{"norm": "rmsnorm", "norm_eps": 1e-05, "rope_fraction": 1.0, "parallel_block": false, "init_std_up": 0.0423, "beta2": 0.99, "max_seq_len": 1024}
Each number is 500 + 40 x the weight over the matrix's rms, rounded and kept within 0 to 999. Layers, rows and columns count from 0. Numbers have three digits each.

# layer 4 attention query, 288x192, rms 0.0513, rows 68-212, columns 96-191
445488487496506553464484457480449512506508520508504480510493485504513521482499521496478450423498476459459515510507514498512465512510488499510543484491533492507449513472435485503524528526492513491488520470510518475503502501477524530496511504489475481546522527496464515513505509499473460500
549515518494510479522477524489506514498500519536497503490507477523507514463510501475507494543499482497512503504532496491507501500491544492471517485474463484499537511537516481528516487504544499516498497505494508496481501480510500510485462498517555489482517487477490452463505521524494466519
467495490492504523473504464504497504520458505538528513476501479518534523493511538504471469451494507515490501495533504469489448493473463483490528485499509526529482523502504506484508509501524481520460531509509508531508527500518514508525489475510497535505503525498491477492489510498472446516
519526511465498544447495428500458500467496509508464489493477474516478487519503511525471500434480474474451505477509464512489462500511467495557575517549500544509485501445458491461582526478434547488477534506502501451544532523496530498461547492463449510526467502540488492566516514483502457523
523576525496521493483518454458442541504494505500513521507482496540470502525534528536455493506483511508487489483480443544529479513503468487512533545540460498523512471471503454462507481480428524492463521538510501489519457512519563478470510510461472494495530516511531502516512517515501518559
493482535544480586486503462530520517414462489507507540528477501530484475506522518491449482483516469499491529466537524550523478490480489513500545530517452538493482469528472460486494551527418515509464473507484482444547461519505502514478549494353446466427457531489456498482481492493507470501
473530466494533443508497478523490527509497558383522550510515513470509474507512535475539538550480574534521486557509528484432540483480460534483567531527520502454523504484574488579481414384468466521495521504494521493520447509528494520510406546505466490499521569523441570474513463528472489514
422451454482477512429520557543473544539491451569557487438529546534489489506531436494445532514564468594506529540480536400500479488489502407540478438506388504529459495526478494520472472577484518451433480479491467595500488488502476568496534504491436474477496558485533473501465490461508510509
531467459485503482559546521545509458456475507499545526468496462477511469483535431499451519484473489560513519495565516543452493573493501492513510433509467456456500524506479526468463487546523528504498496502482445482527500494524517556503490469514443483483508473481554463499509458441441516489
540562523512489465519435506495483423474465524436494443416460526483533452469508533541447585455428612495480477484579461468477460541436457547500505521525501485495444441461518488442439521510388530515482561515528524526637501481596555488488485529541442476563491485589406533525545489436483495421
498566598473511511457495555439488568525549482478486422521448455555513505516548496450593502518540491365502505507478438457558569441559459456449465453507502582572532519405538473572563505547574515473467536521501530575398568495425470408566498470528537601539498478504504443448516549520600486522
596523480539539451585523408576482603447423637410503564535427449482550473501545606627425499467545529602539490560539556583393440588456496560472597568570487358430468485516483523328468489448363515509517516550433441448603499476607587611474508515584411421561481504509415564442494406528471557508
486561510501519478538510529543546542502571461495514469532514481493509511512510465503518496531492580511466477518499501503474489492527498474456468512506469477483518520494527490471530515528531464488474544519495498529492486492476487463493507496470441507474491518524510536463538520509529513497
519476462521465497513489461444524500506516495514505517497494518537523513504527516493491525471482499460539480502546530474528510526490511474503493533471520462463514517484459488477486469458509537536491545515513474449505509491475468498497519520468504452492503482500507497529474502469476557513
495486493512507480489467548462529530497543511516559508470532528502474495487516479505455524539552504519537480493501471488490573506485530473508418499442486479479520516546531508518500459526462469502515501525495496517487480549500479432498514493486504475421467463517520471488493494504507550551
525500495537514491487512526520512511528508489485494513494516526478494511515513468501507534535512509491499473473474504484546586480516514467483465488491466542488539528503533499505502510515526477499508526531487464512459494544519469434530507504480519517469503483503506454512482499463512503518
515484533520495484501517495491499500499509522504503516533490469492489477510507502512507503516462532519467474488518454464496496507529544518500506518460499510495505518470511490511482481502475486511541491490508511499486503497487510531491471475522490482502504523511492477482519524503466492501
541519488487476431502518514506504499485496486497483527485512528511468510498457482501534527537485550512497496463496480511523557508510504519466466514468480501472518522514524526512497492478529492487550489538540508512489501508517513462497492516508542499456490498489500529489464508483534529498
519530472497462431487492572505502498505518503509491483476527504484488475488502488549491518524493546508519492523489500494507524476510517559503502511467488485460567505540520529541500485484497469503516502534490505500500484496503480460485462508529526459501511515513537499460514506530493520471
495501519550481506449490528509504517524474518508493494524507437513498478514523543540436517522531484500443526495516489462551496494524512543506501518521473509523480463482488499508505490524498505494495498512500482477517531483492503528447513494458519491494503489481531509467496481539479508495
502489545543488597469490530503509519478482432537531443507454488551513512479540510477435478516493437483523506501476491521556466467483487501501472501529536534554473481486463498456539578564472463479422520484499470518547479466531506494514531472391448502432476508485482482463493503499513529488
444481443462538520437486487492504474474468543515465501439490477452499513534496516550503473433443494452503516483551508485492477502523516495505563470524493479449489507487512533551443538511488543519523524494477484453510556508541514585526549506470457473555492460552496477493488505474467469538
487553543523588528403498544475483570482520477559546519470510489574478545504515498497462513492506389473483427462422462513574498417537464488467495498511499554570491523398499490516557554507570481491454515456524508534431477533449521399502536466475478511470484518447499438487526584532576516525
459576607513465496502535483394580458537579401563498534438510512565460550471469509483611488478416517444501476441497448473438574439479466479471450445498560646630553503462469429575526523443623462492433446499518564524489521496427471363487544445448547481450459531530480445516516567496534491493
416474483467527490384484595479452489555525399586498422486552463531498534461518417388559527579589387417548410491473453435544576451606451456486416522503496534517479514508518523559487514539655521498515464506551567534386482551388439374591529498468588614509530497503593489490511584484616540490
483534448477532495454444458521450486544461634564483533536487452580531509520484513561558537548460538480495510478561472452554466483487448499425499508484559494524526573508529491473490528513536510512505559460548544534468528531468509441518498483501557606534508420548521442542570547530483472581
491485479487500567404456538577499587533542513620589526474530487562489544523471508478476453517568462450460542473554454496610514488511441457477478520556471545568539539461506631490494512505536516455426504491544576562368523512402459422603528460412537563450529410443567445484439509510539500569
539479433497554436424510451595515594468473588560446547494576492532481515522470481586406471524569429495436449475540456487454491549473451549505574482503407471518486501397414671528471396523541508455511477449546531403468482550474522531493587478425510431484498432472517455520535422555490542562
499428547513527502510506503553530511481540510522545478477554524507412517531475428457528419471479431532521524472487450516539430500477467458489513524501500520470507476482519483534522531532516521536498537457472491471480506514491473507483510501503561439431457442523441554497493496473511490502
510485525498536484467466504564487463506529433519556490461560535504460545544490449436502456427493493461463575519492536538461526509518507457477531517516515507491490503521485504500575525482500556531507524503482493520526460491491486471474507531513584409461506459517505571485524492467456462498
598533519477478536449522477506527552483537493465542451534498500471528487471505497530479484530473486497542461421518463487497452504547518553471530506469459520547509468511456467518545550496452497475436538487496524529462546520546479512526502422478462505492488491519486468467526493519512503528
508509537462447546440508516509520531509547467538484477468586553518513520471473455480509519497516494491469503453517496446511495483484455472531486503455455584509485528485507503536535508591540538519439561505470506530478564447554458467525472442506521506476506542484460479499477513446540481502
523496503447502545468473502547477523564441566526507495486487581487489484467474438436549472467514470519425534469485550446520513439554502507537514495496556522510550482526530471542516528589521519458476546458442487509397527481556473515514456478476413513493491548540466447472452536450486543501
544514473492491530427465495525512605491563424532506432515517491530515526445510484486457454470466389458572503419528469497508481498529464527491547495471489513539535574533467509499577553565605531473442504463523503568497525505532486509522562461505547539498476514464440420503476481509508442556
455542514473477510410466503499496528469486456488479474501556545499505504502543509479504466516460447446520482446499495476551463443519453480486496537488515543480546468532517510582504549537552506495485511479540510534434487478529512454517610482469402501562497550509470454493462513436528452537
523501535457490471490493477421493481412495530470550525479522528457546470514556538492509523453494461466540516456457495494534484537478469464415462514476481505514517471523568451488543527445500508508495522476493506504502477584475493524550488460508489481452480457546505517515521545505574479539
595463482471536537480525507489513524517452484551512467509515525482467531434520561510466560515539498484479532497541536519473485574523521497479541457481577450516510453559482518490522524460475507495488418466487430548526492440464483500507474504499536495601524507464520499459449499560468524499
470486469545499475566513534515446500491514512476524533467455477483474549513484517447474518472583488504459534513508516514522543482433478521530431469539450436459495499441435507496468540441490443490539475540442473455503515473511491600456507506466529441480504489507497558502550486554496519421
451478508507468617406482501479477502504505433508436462460485477488496390432521457506522490536394464494538492435462482453584470445609509470530543612468492608617452508394503445498479492510514498435441558440513533537399530463559449438584528442459466517536515558560502339454501593488482416482
491505536460501469528536528494541578459542555443537535499510431499486464522494483447509487509486472520522512498532431580505477486470505505546436449483470508522495554567469474456543534490437508467522496519523461505553478517450502480483530521558591452483503488505462535486507464452530439541
448515446450522489556523514502541534504537463445493435546542472534505459477475473435478501530500538456537531502463533494525493480541569445535472498447515511550593527526453511483554590502534497476465482525528565500495469464555550528496509505507534591545465511590504502491485452568454508569
498495470567512452495504460539512473473475412511456483421500482497454499466562508498495489469473519578454481490505482479531498486482564445498489477525566516502482520467484489519438413471520442481494509536484485528516462473530520489472560525544466502464482460537461473507508481493427450472
475489492503455502479497472471477448475508431479508439505530555566505503486506552475533457455485564520420458482501563496474566469552468519501440529526501488546459502499559487502475480427466478532479526511491486563522525522506449510460515476445408526508527447523579465530452507442460495457
521544506473480472455477476500512527479514482474559467498537460494533476459497528515484536577444509465478503508525424481533519522451490512506452537491490510515510506510511482486543580579505454511503455529530433520520521530459500500492512486505500494523504547456466478463464492464549468545
482572429511491456517515485516541489511534563465517487508443443525625476524466563560497551520520531520501513538513543509501516487457476485470450481493515471447542513570480525499505454478484435462513509552450423510533476484505488512501514506519556506533510517501495510471536512522488513534
494509466524527433547516499510522480519503519521466486509484456533590454521492556545504525487511560480489497540521514539464526552464522437459474452547554503428536533498486482412484472428497415478514458515474410493574476514456516484483467541573573555578527533490504567520575522543523484461
503450525478540568460451475570529564446505484514548483482528549524442526480545410463472492498514437484470490440466502458502528439515517502553501530432419542511492502502447504533564590556510537525468565464480545526502546453571456508513546457527499442476496501544442506457476495475472494504
469503482484572516514468517517465486551486474556510471473473562515398447493479482471495443430464501477451522532508565502458501483528492465484544478465545534485515518503538512541522482521542542541495487509506478447487480490492481502446446543512483476493507468537463552531489516565409506446
493507539557515450584494501484472453495461483502461470468457470426485501514482509423517528523516550562448533591495514494482519492480546495495505451497534460426509512520477502455514525453504446537539441563488462424526443456469530518514518579520544490479490540535503531508558483531504515455
500494497509559465495499473486499493532482502492474552497455493521454538533469506496499490515540454552492500506548504487508472522505470475537489472473518478448495499480469518488480502482530492506519437520496504433521502460526516480510442548517452473531480508464480503466483427438477528451
523545503520479546480498486479445545542473504508386461504505513517498470438473495477433513528512484528463528523494487439502486465506516529479500516442520513483500547497457511515471462511540464473497485484513497524468498453554477439502492460499480562558528525521502483444513483514455527428
518580485514445509429494474509529539481531462435534446538531546519528486511500512483485516521419515394509522464525510506505539470575448479443507568510495547556530503506478455465504504484455499480453548496422544563495517509527495444566543441486448500554557575497540433505460572478523367555
487496489553563382555544517535496465506484552515460510505474546481488499511427527455547530498609511559468462536559526573438484475428538531536466460478536441437479564533443482504506451442455483518516479488502553451516441501458491523436477610506499507458486479506513569508506482510470558412
504498538522535474511541485501491483452494552509481452457486481476533586535492494496528464487477476432485544502501460476522570501496488454510481473522493489522504493473506460497480521474490506490518491526478498475575415564478525546443548503490480444452527482513519486518443472516507525497
536434447541563497540515569515501497508477540514471536509470510465508487494437487416506444512546515497428561493538539469509520507558525513531472502522494467508547459497541529511473528506489484463497485511459528503455461428513470549531478486527506536509538498555506513480576492498477532423
474509570416519444484486502552495519548522488492500504508554500448509466503558463519591501520559529503480504528450467512522496476511477502483505502429500551482479569565514502578504448566498527521423527539460468515452509497492479422535493492534514554552523529501528453480480513479513519555
491463512440497524463479524516465587529484504426438483507465553498551480432447478485533502559474481569476476522465448451451517454520498497464509547499481484543578499506587548513436493533560458484546469497497515491462494475491459490520475514500482539556467580584503405514516466524544487491
514454462498545457522463544470516494519434511440494547469494495438524467570455484455494494573469534503500520487501484510567469442500500527530455478544455547453442518548570514513535449494480493482510534547492494496544458499461470461478467508457535543474593504530541490481506581539571485538
488432551502505541517558510572563528525507544468492513509508510569498521529483551552518474545560480502522467464436522565454493513587449533492572593529460473522495451493437530503450490481488478524489478548501557503540590543545554482532490490470513450517483429499506561536460546540491497463
539509506528450495451508529433494491550490562487488500558485552469505465502498495478504497516502455539507561471520531519534474498541499481503520528462484498512497524527489473542516517578540469456470491435485503547526560508532449467539427530482539552574541535505547488521461510498468504506
520491506468490445443501478410438506487460548521547484536546444463470468517451494549519468491517556501486510554495514566495461513470496458551477517456508543509486544475474580501500489493514532497484488531503533489496506482465467533497523485523561513529445505492469441510523452437526452592
507541559496503475481448531485489545483528538492517506560482482543517488492487545514485523503528496531498529505455490516520489491528519501520530517450459475467505528488450543517508454501526551525451514542485562546511523437465488516537553552511575508522514470476469526451556431517456516529
476519493431489516504575496457535531484502508473522484508599501494526469464502470462498512484530502496543516444520534525483546584487492477492516478452515582546505448493514470485487541454470490455462519453514559496479506508567466498512535469502399576499521534470501482514427514465571516488
501571547467499510459524497477527536506511432490539444505510463504496421495468535456489470487511511535461574416470490525461549558500535502401455499502488558562467453502476519484537534450476515435473524510547451503541499518614509499560491489565490513523431496510491485473458465458460513567
462508551440548475486520512507509611569515455526517474595550501490444514509463455469469498510540582500491540496492483462468512564447521517546481512464514504552515568497468526497480463501484494466427489528532487529505582516511501500554442610552488535538473497543529471496429429490530606486
532515514512471501481522505514512517547551413567560460545583465481504475469543439474570510489427515464466525472477541515484555523465441477480479496436443550579462453533457522497460500531517460471476491481563531546547531524501441538542518461463476547523455515482517476530453481535510496514
523569497490458506443533497480554469509586429487563434493555502552527481498512543492597504506475536469557469444424450585484502572491425528498475446568481568556520553534463495530472509478446425492495484532569521511473511566550511520541522528400510519513485498466493517570406522461525508469
464525385525415507484504505535522433474526481489559507503539523526445528522532468512547503430491497524546438487524507512542402481470492500496478503541468453482469496515494482508484536542528510548580461563488605474498473471511475545440521532481555501469470527523506527537541529480521410502
504468424461521525470471508529442479536498549530461508517514483457484485482520476457503509539559487534491536546522528488535507534488509523491549446456501496534542446494543528503551457527534501514510517489502449509493494450553471490535472485486478499541523504528510513513521491508542513484
482491479546476459551492542550422478548452485551416442558463565476509497502487501505437527446575538510499476538529522488395498482482556499535498500517516483396481517493480502522516380541478503491500512475494454485498502496489549569462449557521478488459553464473537501451546507536488560501
424492542468482575402466527429557572593473387492460520521501431552543481476565537511566439589479517483577482407431478512559566484618382550447529550477473631535532469523531507491447483460529471401429482544548515535478551525490375461600478391511480544554530452535489506591434606479499411478
434474516495507469559449437485593517476495501448516522471516513527490450469500408436543513537475420519557514430477521500523565461455557484523491458513513450484539529564483465586532618554591443522605515473527583504472495497533499567506513513414524514469516530541503503475582484520531456458
487545584494469554472502560532521486478499495437522491462534443475470510434581482474533500482516455487546446486410546542482492478471508477586462525407522551560514505505440497553420510478514528431530509531467562512443456485441431529536443479441517464508503511501514489538416550474494511435
462449553481564528524492560467514566565542459476480402523496493527482486505589525501532437533504532507496507488433519552464523512514458511480523488541509528535527479482456498495503454420468464472492521507539456473494470534503480472448488548576543533464496517437541538524464504502519465495
495459405538426494423445468442584451479508446474481450418459493499475476525494506594494443563539453559516527474484473513528481460542491497575502487523505495534465526542515511505524518515522520526537502510522509430546480517533498496553541521491466427446406505534496414540574521451471473465
503446569510463515485503468477519468502502481510541471521570439446531465528465490479490499505569471507503482489442510458469498511481445480512464489479490500450507519504437500441477566548528506430489473511526554568513550468563499567519490421522445587558439555461464494513423470511512517489
483543509498518439552560481527496495541478570422434520482548471520520519518496462535609483565469440465543471445524493436556471381506503445477441452537432460467503514536531447540561555531526445569536478548488526529482459464494443575458604586441491519431504484543473556505567473473480427490
484487504497487449526531468533506467517554557463446547508482568515491493498475466461559460553486454461562457481569492458514409368500513445557482496553446427481585539557535437504509531536523403586528476493496511438445480460504509535394542560399543474513445482549484512515545440514482486502
508514485441508532447434500470481514488500454578473474541513472517490472482458551470460526530544511517428589589452545501517578539486576502519515503428476549561478543426499535491513497510474549492441526457483539480530591492562462490532446478584497488482497483443483441425516463454463503456
472470511487575511481490517532468508562418525494471533563474558527442536463446532506471530546578518521493513545513483451549465521506545512517565504485477459525519547444492497558492443500481517536444477503478504514498561472473506542487437550523552528539501487497529476482531464557425525454
503492577497515484495484507495451477480426459522425542543458529526459488490500467510483534534574549487466486546474497526502455487507525514518531491485476464471476514446487580538486500521473539607537495502468520482528514461495511506501459501478513417522468509524492517483522459541500515515
497471547457619485484518540530454503528479508536463481516525503569464447460546493498458445559572531482449530595534486493460499577487566494514521456512522482483530540524519527549492486488490490537486498472478476453484538504459498481522417533476512541574504487590560512469481467514500542475
526467561469478525462554579472492522510513505496441469534508478452516544481560459491523498510554467532513492530541493491475467483514476508576498560365466486577515525469485518554455545497471503444421487493447524514470523458476435480560526542485559512537489452471515485500463481525434557477
491517554491414501478526522455565501521585458497488486450505484488551447485573485469528465523448438464508507477500460513519441423493455474480457539464465545522507476509521504482435495517511456502446480481503509488469514536485423474509505458437454507457494476520482569558440540508487485500
525502447525525443533461502544447516501457534511498490497403571513529492518452475454513563500537514520523507547543525547500500484450555520530544446554538446383501524504510531540534459509501529560501456499481482486458542453460560480433448593540484506497551458478507539412563501496480537473
449472505492472508491531493458509497476440557420506467480487537483502509501513487522494442510498474529522486455484442505491545512463543508492520519520501547548536504525509511509523460515538479493502462468511520551513471555508534499509520447482520497484494503485473507473561525509488413519
475481535491547523498483505522443539507475500507545541523483492457537517470485456488493499513516472532514494521512555447476504511535517547468475497555505505486510531498472503513479532519501514505490496515496477458494510457538507520504516503510478477496492501498504508496523528556441493457
552593578464524505444489520507441544500528486493493482505555486475550446502475436516568557512481537502526495493492507471483523487526489517436564467500474534615506470469407460506514494538515501440409502531467523594472540521560489517529529487490490581497535458550453516470454557448497499502
575555456484472532485463535466492526503499498542520529516506498474525509489490514508475451559574509508515496526569552458529456505521447437466544551446529478558514537532518468508443509530501514509457547481474490529467505444478464504548531431525494484554496508469486486552491533490432484472
472456533515492510495503428472489501572494575516464540501452520466577482554362462532422497545578473517525468490530459470494364428515453527513544536542499416472474511516527487500475497551481539486494487485527539428439593448550499490539501522604450465475586588554557506477620481466507484587
486494501517433517529495478506468475528539533530492515506427521466506502543533541573448496449500521552400506492536481499495438549496518495552555612444536494427479469479530487539470524491442504539441493558451527503467518452487505561532519477518531440563529516466547512445496517471476534479
537558574506487523416521522482416542524497545457451523547472492525544484456484478526459511506558453507450509517479523487451451491506451485476497517480487534554504510513524439500514521523470561461508572466480548534505552477560484472484478482406498509546518520517480510487478452430445573546
506514482492477480483549464438497493548567496525453479527509510448535490527443554574464537512501544471539459529489472538498543555493457448503503496514515517515471567482526568506490507490421558460424499532519493506471567467493516494563473488552452477490491511455475557539489474444500450564
490498460449501478504560437435506472483599420532440499555513525533494514513512493515508491476530536503547489481487481494594467457505525494509496535516471482477492501482546533509589503540482534514446483498548548525505520482533508494483500531514500488511469483477504582540505442510524518586
521493520491513518439532475525524495493489514500513486482550494442550490462487535497450509530532526470472554542511512499410526568461488502501531492467558503546486435486515481482461507454513458492446533468483476497485519523522434516519447456468509553478512497495510488511503513465493501506
492511519480524565494579509482585523488555488506524452531501439491563556489501528517466494499566497506469554535514536517463561521473482537475498530418494501498470472517494537507498496497514513461480531494474483496516538480507466532556542491524452540523514491462462502496518512455505524508
499443546495556543535527475482599577485577558445482439545515519492486561532534499572436515497549485544549551488512516524452537566480521521583511471500471466492424501432525534486516490490497533508463518499487537521481517439512514527498440537523542543470440521443481473438487448451486523527
543519525553553536479522458463531501478539562501519419536526475452519445457482462481479481508483484507510548511495513491462569517519520481536497462428507526524510506512473504497492473507548513462429532485458460531502524483507467501574416478495545525605508458480508499496455513493498506457
427502500533495577484534523453554522523533542485517458511525480486533473483549487497515484577449506490551544516484505493482530540532510495527430492441557529505608475507476456446484533507508517497455625493476463491518523489469499477517445507454546578604534474514552474554472574474507516468
424449449457472489586517503515544499518537469498506449424548582543471513489521451475539457528500510525543485427498481488503446478502481447492512495549424468453513476515538475519546494468418529548557443475515502505494429466448514483497482555516445478480443560525509529493516491495529524489
543473479517480530531519506576562524492491535522535523522510539500493539508529490458503485515508492471506486540469530437515516534482486458496503499502512499511491496497522480450489491467539483493472572490412459490537532519543464484561494458488497496476520452449543468468463461511496496488
506481487548544488550505467522557458433468457528519482494478549480476516482454544448496469457573509502503542501517553487417514536516543479520484430522509501483492497428464503502496485495496502553522514470535505474551470472553542542478454556512488516433467440496542502468494443632512531513
452501479491481562410511483449467491535509534589505599527403428499589535527498515527507446497520573510461449530522460493460576467607453470488503547465543572500505477524540458543481509489478421460441628528523455541490525539475418464583520383495484478523615445492495529517514522472503451486
465466510525507527563482536496501449500476462525503447454527528504475533455519486401529484554443499544533530459467497535500494448426576511532478553443459472457496498581448462522526541492511504563552579479565522474552442499499496534464493515484518461472420455538505543521512531535521480489
453505459462486551532472542552459489545514469517458618499509604506486470542484488467502454506478466493532521506483515503513445516436522471508547566433503498430480502515557462503460510482549535541473591483529502463521500517476478489500410518445525476557450527547479520513521551424490496515
480475456513460483539507551538493421522465489530519590468421452548485495474523510566506517437422552526445518500567491500499487544529471507489501530531531450504425489518479575491486503523500495512561474455557430482477472509487511470501532525592494459542500571515583552533501565487487484430
468481519441481475529426513460519501542483460466506566443441515534511558560506446534467536559505456540512514489480522541529459487578460484520507516501481491545485521500517460529492483602484486566537419515476472455517488477475488448489491544518517513485510506528567512506511563480465567425
493501540593551483512531560562472502564522403448466404524483510478520541565527497467554522509540502497469522510494530508456566558524483521524432506459528525523512491598441458642474519441558430450518448514444461549467564407457460528476433548448536563428522473438485531451483535510448512450
541457501518514474489401544516478444436384570448505584439490533483465503498537445442536494467498523518445583461484480462500466430483531495455515511579437493477570485541514496593518464527518489582574469473482473462562485521579530473484481515461474554495467482502511466475438480605498463430
556450492496497453532450468558475478456452468469490546527484536529472518452524435483575503406434472467504508452486505473518470492496542510500513477558470509557552473523488489548505478551472490600537512478494470523515474475535510483499500517451489563404510495508514486498496468539497545495
457464517442488486493531464457556508514552463489479477514511495520498510554512557554455547524542513499532493546436509495533534538515488539484520536499522477469398508492504508494520523517490539483460503501490565498501532506448543487503508512555540470557461485465537528515550517452487530511
476467485510505481529486452541551527489563480508498525488470544522441534511536518554497490527510470563579502480481468498582445498504537559544505540535474441513450533506482567507558458559519574524487458500548560465475496492478546528508512577509563443474432504480480515454524414490454526536
488515484470505425539437494551521453476415500502502575506492556510465522482513526454502533439517509486507474481503516512543419452508506562519532484518458467475463544490520535446508483517531537533523426451504502507526440497489509462447524500551542461430433498486507467478524459493496465531
529512554463522462497512458580558557525555524493506504511538478530504528534529479499456513511559451537491535508536559486519516549513519550565545497552455504518461519540501522462521495565499563499505517447467498479524513491480507507507498531541514482419456484467519469470486452499504567573
546535505459529576516540513459589569500560506508576453542502526478505511509492540551409553520558437527557492538473549499472479535440530512580426524469494481472461526426512563402505588524476593440365484465448562439435534522528426515546479507568534491553522461457441488470501456437520550520
444496503469487548485546517440464553528551498510501475515479509438506436501478479556496483557489523492518494503439433540447548400534469509419467472484550563518579462508494466533515520449441444471494533541532504455503517471539484470486493455514504542541500487536514532562542551503534511496
546460517507515471482485472516527485477452495463472486453516579554474525453456499463510516495547423545509538448515491523488442524474573549571570474634506516499482549517483544482474461507479578591544450506536515476519439505539576538450446612469451433427456520600518473472528402530496547478
453455498464496515536501567499482483476453465466501571480454463493557499500586487588537569481444518506491475499490491525490480525512468470503466551498508453486428551496493507532453526507493489514498478537502528513525547465465421498531506510531534511547478522497558515497529502460509478438
504471476500553487516502501505486520530474540495555471499498524469484553505481535466530526500539534504509548543455510501553494465548559504515505463549473482481535513484458474515522516485492544455551461478446532525486530473482439502505446510466496527422539469500472452503467473546444497450
500458495529514446459586407470462625534507523435496383485499460476511543507455461487485520568532435412558466492484456516629468474502475571498476424488433529483484524441500441456552517480433526447531453521499547541416552516461540504499521501462533539532537467437455509545471516548493467555
480487432434475521552506471482556504551535515493460489536471484513525486539487552527458529480556538516512500491470475572545454643447462505506501534563449468521535556557591540433480464549452515456505431524532573473393538431408420488529487490539505520534527583574534506610522524463492474523
406470516489488554540467521410521439542507505455468499474472444488475499472424511486472498502453498482499472453511444540562462557466461491615550499449475435469523540542461480468512466582427487481472463497546549476476497481480555492462413518494516513586519601575484467556487527505472552505
496542454476452580505564410483545508448528491477544497516522483465609478496468584491494493523547528504530519450505520473557493491468483474470435548452501550533494458496514465486519560531460516472538498519498594475515524471545444507546513463476502499492515496458498469457468480448518546493
523537539483477552436475456477483547474513485482528433475534564421484470439474529492462521531475446499574468476442457517511520473490519531452505442491528579554538560514469421464527493491530523439451594371467549552511515507535494502477555449449512527499507504472462512537493525464510494558
506468420490469523462524436524493513514480476571547525548492494558512514518572499556498531448555495508505497492472502513486532534513509472457520505481511478451442395533504499495493507463433473503566531517476464476496579549477468477547516479492502501464458498448458477461480471425543454505
504477485505468465523514515540480450463474487510462535533496525488469505525446531573505481459513537543536491529534520525502535506519496509475484514552514476451497478502509484501536510445489472509507515553526516462506538469518576482475514468562510506479485489530548514481528497485522506499
516476465468458465477517455558516567545548492524545522515461506493504481426480417513528449483566495481585474495493493507530462492478477505530531538496482531507528421557490485509529475508524490457532512526619489421505543497537474526533455523467547563529450489488483536514445528484524460496
490512526493521494484505538504475512548545488504526500521474477469476456477428546530438538468525480526486511528516519509476517517546508507467535460504488518521531547425439511415511553524510528483443538455514522534480492511536543547461520508443478531513515492537449520495571522512430478519
440520544529493509547533521524554509541540518436495452513501424554539471444512471448512458505532457426529503482508453408539405498491466538517468466447470564550463454529439459424475541586519550495442537468515473565413450470459489539440534499432473538501541494527480497556498536523457529457
499447501457516466495529490520477536426438515486497548506515533400481555577485563544479556510526468607480469525499487529457492529494485534463523482482496470516455527519517546515505526431468495467525440484525501466533493512512570537475419503473497502521478443534445504451544401472506499547
519564550450500472510534528526494471499565506459406507443547476519532525486500489503462519460479518458555434485537437462521433483453503494520559510562475512540530479458532490488515452477496503426427424507528531500514451539528506510461490490484496466464526496482479461488515485527517495550
475391456489503464522574539484491558435460496522591500510521495457435541524524411505481559522502503556464529496471544489425537539422533545540517452500505462470433503530483545489500507443514561488536516498462525490520475506482539470446468506536527356527444564462460485430441455524509493487
543504484473505485531530452486502490487429541483439475512551496511545463471444490506541516528481460481506542513515468479503536451489492525536532467507506503430494488509500491538432512465494464472528474497527571481514550490577461523483476513522500507516506511538553487503555489484547521466
491543433505499501503547528422470477455549455499467549499513471546551495541449512555542503504553508513476504455494493541493458471478462516549530502453524445488534553520474511548451480529464457495499482492517453474464463547448456461480493498466449441529567544534534511555500571518490546523
501472512510534492518439494479554535475448540475517496451473541480517487450467495490498514512480543479484520529506510535502550474471501475502425470474512525487481474549421482490555495506547491478606499510529469511478475423501490562457526536499540547467508520455508498480524453496442463474
565568482496510514532491510540503514441494514531559462473504476487512491503533510460502495538436525548493453485416496538453435566477480514498539539556518479492550553546516429515544468447478506542517541522527479497495481558550453418478509470463511544524468456509457537508482499482587491492
529492486513504521503457492388488536401448497497554505518435395443576499458556523518468472505524437559446543539461550524535521484473494538508444515408506462488465533519498482454545499484473557486518449487505455496557488493550495477418467524558488498596478483544540479471432511461472513483
436507536526439526442561549420558543488560478516489498511498453504575530570502524481523486577535482480526484528431477513566454440525491470520392481489484501564592552583469484536508669533453494516462415516500483549397507498479505473490535477459497551464488513513539509515502523499512535555
454439542530492424558491552562523451464453456492462430481603476574505633558540508492527527479496508581538485482517501553492494531524503549430506463493535485477556522503511534521405527458464468600431509504532524504480435554420497504452513499616488489503472463449571523536540509501510490526
499489464471470520493522454470452509575479475499462539520520489461463488456528469589454536481548537450465488511582520421521518457602510464572526513503502445544429569494499569533498463552523541422500518462440492492447522521468474522583469465461509420469498501557397440445449474442491473552
545545540467496509512469533512512522516516537522480496494520485490508465495525546422523509530499543511468501503481537471443471519510536553530515484472539505533512534479469522508534508520554512468539447477528521520480472542506458506490472522498517472532543500525511451558454499534508495538
499485425502526526540515454507545544457531512532491499514487543553482489491543451460484469497529523476549455448486488471556496488508483481554502532420493497446481424572527451488560447491474445489520567499496486471520574458540483545538523529490506492463476510468480487448581538467501529519
512526557512529533573470565486576507546509505492439498543459507439565441482505444440522437534511474495491519504541479428526486525507483478545484515437443525529532496505520479471496482487588487527443458525512495514480435435486438438428469508447536491533573500497511486525474493541481569503
513467540521564469547466470500504504516479490511518495490530494524465530505522447482457485482441512521496549488478550452497553485408553515570495500498526485469439486494498505505545487510534498572521520510446486528488465474512481484466479525501475461520522506486493448457492517526505561561
511497521543514499480448556484522490505441542499448543501513509486487489500527512459455444489492487570518461504565536476474495543512480493498492476484501511566474566471482522495487500507555525502509513474476513582477468482423481504463480494510496498542531537474529455496462484553495539487